Each number is 50 + 12 x the weight over its row's rms, rounded and kept within 0 to 99. Layers, rows and columns count from 0. The size before them is the row's rms in percent of the matrix's.

# up: layer 7 MLP up, 1024x256, rms 0.0551, rows 201-213, columns 128-255
# down: layer 7 MLP down (transposed), 1024x256, rms 0.0452, rows 201-212, columns 128-255
up201 100:44 55 60 74 48 47 62 37 77 44 48 35 43 38 65 64 51 44 53 35 76 60 60 51 65 37 58 31 45 45 48 53 42 35 44 64 44 40 38 56 69 50 60 42 50 58 61 63 57 53 39 42 44 55 40 45 31 41 55 37 49 33 28 46 23 75 37 60 41 44 34 77 56 43 60 54 60 86 62 59 54 59 63 53 39 46 33 51 47 30 67 60 63 53 66 53 48 45 58 51 69 60 40 39 60 58 35 60 40 46 24 53 43 47 59 47 52 39 58 58 46 39 58 48 62 48 41 61
down201 092:67 48 47 15 35 51 37 63 38 46 53 68 54 55 42 86 51 51 40 54 42 52 39 55 57 62 51 50 59 45 55 29 70 54 45 40 35 45 36 36 31 59 40 55 48 29 43 45 45 31 52 43 53 78 66 39 60 71 50 78 47 43 48 70 66 40 54 38 54 59 59 27 46 57 51 53 39 42 46 36 52 50 49 43 58 50 55 49 48 55 66 63 35 60 51 60 44 49 64 43 40 24 70 66 36 59 73 35 60 57 74 39 47 76 51 44 50 60 56 53 52 57 48 52 30 50 47 27
up202 101:54 56 69 48 59 48 44 44 62 37 52 38 38 54 47 48 42 63 71 51 53 62 37 74 61 63 50 14 46 60 47 54 36 34 52 54 43 40 46 52 54 41 47 37 79 57 51 81 49 40 50 77 62 52 35 41 60 56 47 39 59 17 49 43 56 51 69 37 64 66 48 55 45 42 58 26 56 44 31 73 56 52 55 55 52 73 61 43 46 63 73 25 59 64 71 32 48 25 45 45 55 36 43 42 43 33 57 43 52 41 62 37 60 56 56 53 31 48 74 56 38 44 32 32 53 43 35 56
down202 100:48 36 41 72 51 66 52 39 54 68 37 51 57 30 44 49 45 40 39 44 54 49 68 52 37 26 46 66 41 39 55 41 49 30 60 41 35 48 60 35 53 55 53 30 48 47 58 48 44 50 54 36 56 52 71 63 59 56 58 43 51 61 35 54 31 55 35 62 48 37 52 34 64 64 48 61 67 70 66 54 50 53 43 54 53 33 46 27 43 30 42 71 42 38 36 54 49 39 57 44 50 66 43 60 44 42 48 46 43 38 50 54 65 61 20 50 63 74 45 32 51 55 74 71 47 69 47 45
up203 106:30 58 47 51 71 35 57 58 53 53 73 48 32 76 41 51 38 20 51 55 41 40 39 29 45 48 54 45 36 50 43 34 46 53 33 49 55 45 65 44 49 50 68 54 64 51 51 72 51 69 53 29 18 67 72 57 48 42 27 35 46 59 46 51 40 46 47 19 66 70 59 41 58 55 34 52 46 61 58 57 46 69 51 57 61 44 54 42 56 54 60 64 64 72 56 51 67 30 28 54 38 66 55 26 25 48 43 55 54 54 67 36 46 61 53 41 64 64 60 67 43 45 68 41 50 47 53 42
down203 109:64 50 33 58 57 54 66 40 42 50 53 59 69 64 52 54 36 48 74 43 65 69 55 35 38 29 72 47 51 30 54 41 59 50 34 59 61 39 52 40 45 40 39 59 40 54 52 36 58 45 49 57 50 53 45 36 46 41 73 61 45 44 60 59 64 60 50 51 60 47 51 35 55 68 46 63 42 41 45 63 51 50 55 51 68 58 46 53 48 39 58 55 35 68 47 67 49 62 48 50 46 77 63 80 38 68 52 50 65 58 56 53 37 57 44 98 38 50 45 51 51 60 45 65 58 38 55 51
up204 099:26 43 42 60 52 47 47 42 47 70 48 56 29 59 51 48 52 70 71 56 41 49 63 64 26 48 40 48 53 68 46 54 65 28 31 39 65 46 56 59 39 52 43 40 53 35 41 66 65 47 35 55 44 37 67 50 74 29 46 59 55 51 41 45 67 43 55 73 54 46 64 65 51 36 54 82 59 26 50 50 19 54 35 44 44 57 53 51 45 35 41 53 88 32 53 57 48 66 48 38 68 55 63 57 59 80 47 46 62 79 35 42 43 55 48 48 46 70 54 58 77 53 38 54 53 13 66 44
down204 096:48 42 44 38 31 56 44 61 45 16 57 51 49 38 54 65 54 27 31 40 64 53 50 72 65 56 55 38 53 54 49 42 46 55 47 43 44 43 60 43 63 23 42 45 32 51 51 63 55 57 68 55 56 53 47 65 42 73 55 51 48 49 55 61 50 59 49 45 67 31 41 36 51 49 49 43 50 75 44 51 47 28 57 35 48 24 39 50 63 63 83 53 35 58 37 51 48 53 41 66 50 46 53 48 23 55 57 67 69 48 44 82 47 36 47 38 62 39 33 40 42 63 65 45 60 65 42 57
up205 105:59 54 44 44 73 55 52 62 68 36 80 50 52 45 72 44 50 36 61 72 61 46 45 52 41 49 37 39 45 34 63 35 51 53 44 62 60 58 43 54 26 13 76 52 47 60 57 48 57 66 40 51 33 43 41 53 33 43 44 53 59 41 72 65 59 43 44 39 67 54 68 44 58 43 63 50 61 45 57 55 45 47 61 44 58 29 74 55 53 33 63 43 42 54 69 41 53 59 46 27 50 47 42 50 50 50 55 60 39 41 60 38 50 44 66 58 54 54 48 61 46 42 59 69 34 27 30 37
down205 107:27 35 60 50 40 47 36 52 54 46 25 40 53 34 60 61 57 55 63 49 47 27 47 38 82 40 55 50 55 71 20 48 49 55 39 44 66 62 43 55 34 67 47 43 58 70 58 25 46 64 53 35 51 42 50 58 56 59 59 69 58 63 55 45 30 57 46 61 42 29 43 66 55 45 44 43 62 55 56 26 42 64 48 46 69 47 65 39 49 45 41 70 51 48 53 62 56 55 49 70 43 46 44 64 45 54 42 45 73 55 39 31 58 55 51 59 59 56 48 53 63 51 62 50 54 55 56 63
up206 107:41 51 52 52 71 35 59 42 55 58 51 53 52 51 36 31 33 43 70 44 61 60 49 46 49 55 23 45 40 34 56 38 50 35 51 50 54 41 44 50 40 32 69 64 31 32 43 60 68 69 43 60 35 57 64 34 43 42 61 40 51 56 56 68 58 65 46 49 55 77 56 51 66 61 40 41 55 88 55 68 27 63 36 45 48 60 35 43 46 54 51 66 57 47 56 49 62 48 48 51 36 45 52 35 49 47 45 42 59 71 62 47 63 33 39 47 56 37 46 62 69 44 73 47 40 43 52 35
down206 115:51 49 66 51 59 58 51 39 61 62 43 56 52 52 35 61 64 63 37 39 63 48 36 53 48 60 70 63 67 55 64 59 42 47 53 51 43 55 47 42 46 70 36 40 45 37 63 47 38 46 41 54 61 45 51 90 64 41 50 53 70 45 34 43 65 56 56 42 52 51 30 39 48 40 49 49 36 45 46 51 40 54 58 43 51 73 47 50 71 41 35 59 51 51 38 38 62 44 48 70 60 26 39 59 40 49 76 44 29 56 44 50 53 55 23 61 44 38 51 50 46 75 42 43 58 44 40 52
up207 099:59 69 66 83 50 44 35 39 63 40 30 38 69 45 58 45 44 22 46 51 39 45 62 57 61 40 44 51 39 54 38 43 53 39 55 41 45 27 46 54 34 63 48 45 37 51 46 38 69 46 47 49 32 53 66 41 54 51 39 38 64 40 35 47 37 54 74 63 55 55 50 58 44 69 51 46 50 53 64 97 43 64 50 70 48 52 44 73 49 43 63 48 65 47 53 33 55 48 52 38 65 48 68 52 32 54 45 43 48 47 30 59 53 60 48 54 45 46 48 46 36 42 22 40 50 52 48 49
down207 103:56 46 40 19 29 60 54 69 45 65 58 61 42 60 55 63 39 72 48 41 55 58 51 39 54 49 57 34 55 63 62 50 47 47 49 53 69 73 54 49 53 26 59 53 61 56 61 70 28 60 33 46 51 50 52 43 57 43 56 65 46 48 55 54 72 55 44 37 57 43 41 54 53 43 59 61 57 41 33 21 47 45 61 56 49 49 60 27 46 59 64 30 37 55 34 50 59 45 58 49 26 61 32 61 53 48 49 40 34 48 76 54 35 40 54 58 48 49 45 40 55 52 63 52 73 32 47 33
up208 151:37 70 69 64 66 43 43 38 65 62 51 36 42 57 66 42 41 41 50 38 55 51 57 55 38 63 39 57 53 36 63 50 43 61 57 53 55 44 46 52 68 49 46 53 50 49 55 72 61 45 49 77 32 31 59 54 52 46 39 54 48 40 54 62 54 44 50 55 58 68 34 36 52 50 28 44 51 81 49 56 64 60 33 72 48 50 39 59 37 27 74 67 55 38 47 36 52 45 39 49 71 55 61 55 53 39 60 49 66 67 46 71 58 61 50 44 48 57 77 27 66 45 55 60 59 32 64 54
down208 186:22 64 55 45 67 46 51 33 53 48 47 49 30 52 49 86 47 54 67 47 24 54 65 67 24 50 34 54 28 49 48 73 51 52 57 51 55 33 36 49 62 51 52 60 61 65 40 68 69 56 40 65 34 45 75 46 44 59 64 64 49 48 40 56 49 57 47 60 60 48 39 37 41 50 25 42 67 79 48 54 79 53 42 46 41 64 29 53 30 35 50 55 64 57 46 56 56 48 52 48 80 44 42 43 41 44 54 52 45 59 48 57 52 69 40 61 60 66 54 23 62 35 49 49 62 43 48 50
up209 105:74 37 49 57 65 33 39 44 34 31 54 52 50 69 59 52 56 55 56 59 46 47 59 38 70 43 42 56 52 67 61 50 52 48 44 60 49 57 76 65 49 40 44 25 35 72 56 46 38 59 70 63 62 45 41 52 47 44 53 60 36 32 49 51 34 48 57 61 41 53 28 48 51 31 30 67 56 60 43 56 54 67 57 27 79 56 62 73 33 38 63 44 59 48 39 33 56 47 48 41 80 45 62 27 56 39 50 64 72 25 47 48 43 61 57 60 32 64 65 57 61 51 44 73 27 39 37 63
down209 103:38 58 53 53 25 61 46 32 74 44 62 53 35 49 35 61 52 56 56 48 50 63 63 62 35 51 40 46 37 45 57 46 38 58 54 50 51 48 56 56 56 45 27 58 70 49 62 64 46 11 77 49 66 48 61 44 39 47 25 52 41 58 49 48 37 43 56 48 58 67 52 61 50 54 63 41 46 63 41 55 55 48 50 53 41 54 39 51 42 50 19 48 46 49 64 80 45 50 28 55 39 53 53 64 38 53 42 58 42 68 19 53 33 57 51 30 33 31 51 59 62 53 55 47 58 41 51 24
up210 106:57 44 44 84 48 40 41 60 63 61 39 50 30 29 56 49 46 39 55 28 62 63 71 73 60 55 58 46 57 40 40 66 34 36 57 46 62 18 63 58 77 61 36 52 42 70 51 65 45 41 64 54 56 61 50 49 45 54 42 45 45 47 48 43 49 41 40 53 52 46 58 67 66 62 61 45 65 69 29 49 66 54 63 38 59 50 37 54 35 45 70 74 45 48 61 38 39 27 37 49 57 37 57 47 37 35 48 53 36 44 50 62 43 57 45 36 51 68 73 42 60 46 34 46 57 38 48 44
down210 101:36 31 39 40 36 39 49 28 51 54 44 42 65 63 55 78 54 42 36 45 55 43 40 65 49 39 35 54 43 64 46 63 51 61 51 42 44 45 53 39 38 65 40 47 66 40 41 34 70 43 65 42 69 49 57 34 64 53 83 86 36 50 37 66 44 73 39 47 17 42 62 61 53 49 55 44 33 54 47 52 73 56 50 36 44 47 56 52 30 39 52 52 55 67 63 48 58 43 53 57 70 40 69 26 59 59 69 46 45 45 55 65 53 42 60 81 46 62 45 57 41 50 42 43 64 64 54 52
up211 106:49 31 59 55 64 33 40 63 47 42 47 41 45 46 43 41 56 42 54 42 43 73 52 58 59 60 30 46 49 47 42 45 72 55 47 55 31 58 59 39 51 60 63 63 28 50 45 53 39 36 50 31 46 44 59 58 48 63 42 47 38 37 64 54 45 57 32 59 53 64 54 54 55 69 39 26 55 57 40 46 64 63 60 43 59 34 32 72 39 52 68 71 63 44 54 40 38 39 45 27 74 60 41 57 59 36 39 59 33 51 41 75 44 39 51 43 39 81 70 63 58 27 35 32 41 51 52 58
down211 109:58 65 56 40 37 48 73 49 65 60 40 58 67 57 41 49 50 66 53 58 49 28 62 61 51 42 46 71 55 53 71 41 52 34 34 59 69 34 49 54 57 57 32 34 50 46 55 54 56 41 68 42 53 47 25 36 62 22 49 55 54 46 38 49 51 71 62 41 45 42 54 51 44 52 39 68 50 34 49 51 39 46 33 61 47 55 62 25 54 55 42 51 48 38 56 35 60 68 42 53 57 41 55 52 69 59 65 45 47 73 57 38 57 36 62 54 51 37 42 35 56 34 43 52 43 55 45 44
up212 098:53 29 56 48 48 35 45 62 57 66 23 49 38 49 52 50 62 23 51 48 51 63 60 31 46 34 42 47 58 54 70 42 51 55 46 48 34 51 65 57 56 53 54 72 48 66 57 42 65 30 58 54 50 53 47 48 45 50 36 54 64 32 60 47 49 56 55 49 58 49 50 72 64 42 67 58 37 46 50 47 33 41 54 62 40 57 57 57 65 43 58 68 41 62 40 51 21 71 32 75 58 48 62 38 60 26 34 54 62 31 43 50 50 44 72 63 53 49 51 62 53 37 28 61 52 57 34 52
down212 100:37 46 39 62 72 57 59 53 40 54 44 54 57 53 50 66 55 41 61 34 37 34 40 68 55 55 40 56 47 51 44 36 55 52 44 44 52 61 32 47 55 54 69 19 44 43 60 38 66 49 53 44 63 51 70 33 56 55 51 35 72 49 52 46 39 38 37 34 64 42 52 49 31 30 50 41 70 49 43 62 49 57 56 53 53 43 45 30 49 43 43 61 52 51 40 66 52 41 74 50 55 63 34 51 49 63 37 51 57 68 42 45 37 21 36 34 36 50 44 38 27 39 57 45 46 46 75 50
up213 109:42 42 37 63 48 30 36 47 56 43 83 47 51 47 42 36 61 51 41 48 59 57 64 57 55 38 50 34 44 59 44 63 32 39 47 61 57 41 42 41 62 45 36 31 39 69 42 54 60 52 70 62 38 44 48 63 57 53 48 60 40 61 47 64 51 44 60 47 74 48 65 44 45 58 70 41 57 63 58 63 47 42 71 50 36 39 49 54 53 32 50 48 56 67 60 48 44 56 38 43 31 40 93 34 45 45 50 63 64 58 46 60 52 73 70 63 38 72 48 58 40 39 59 70 65 51 52 55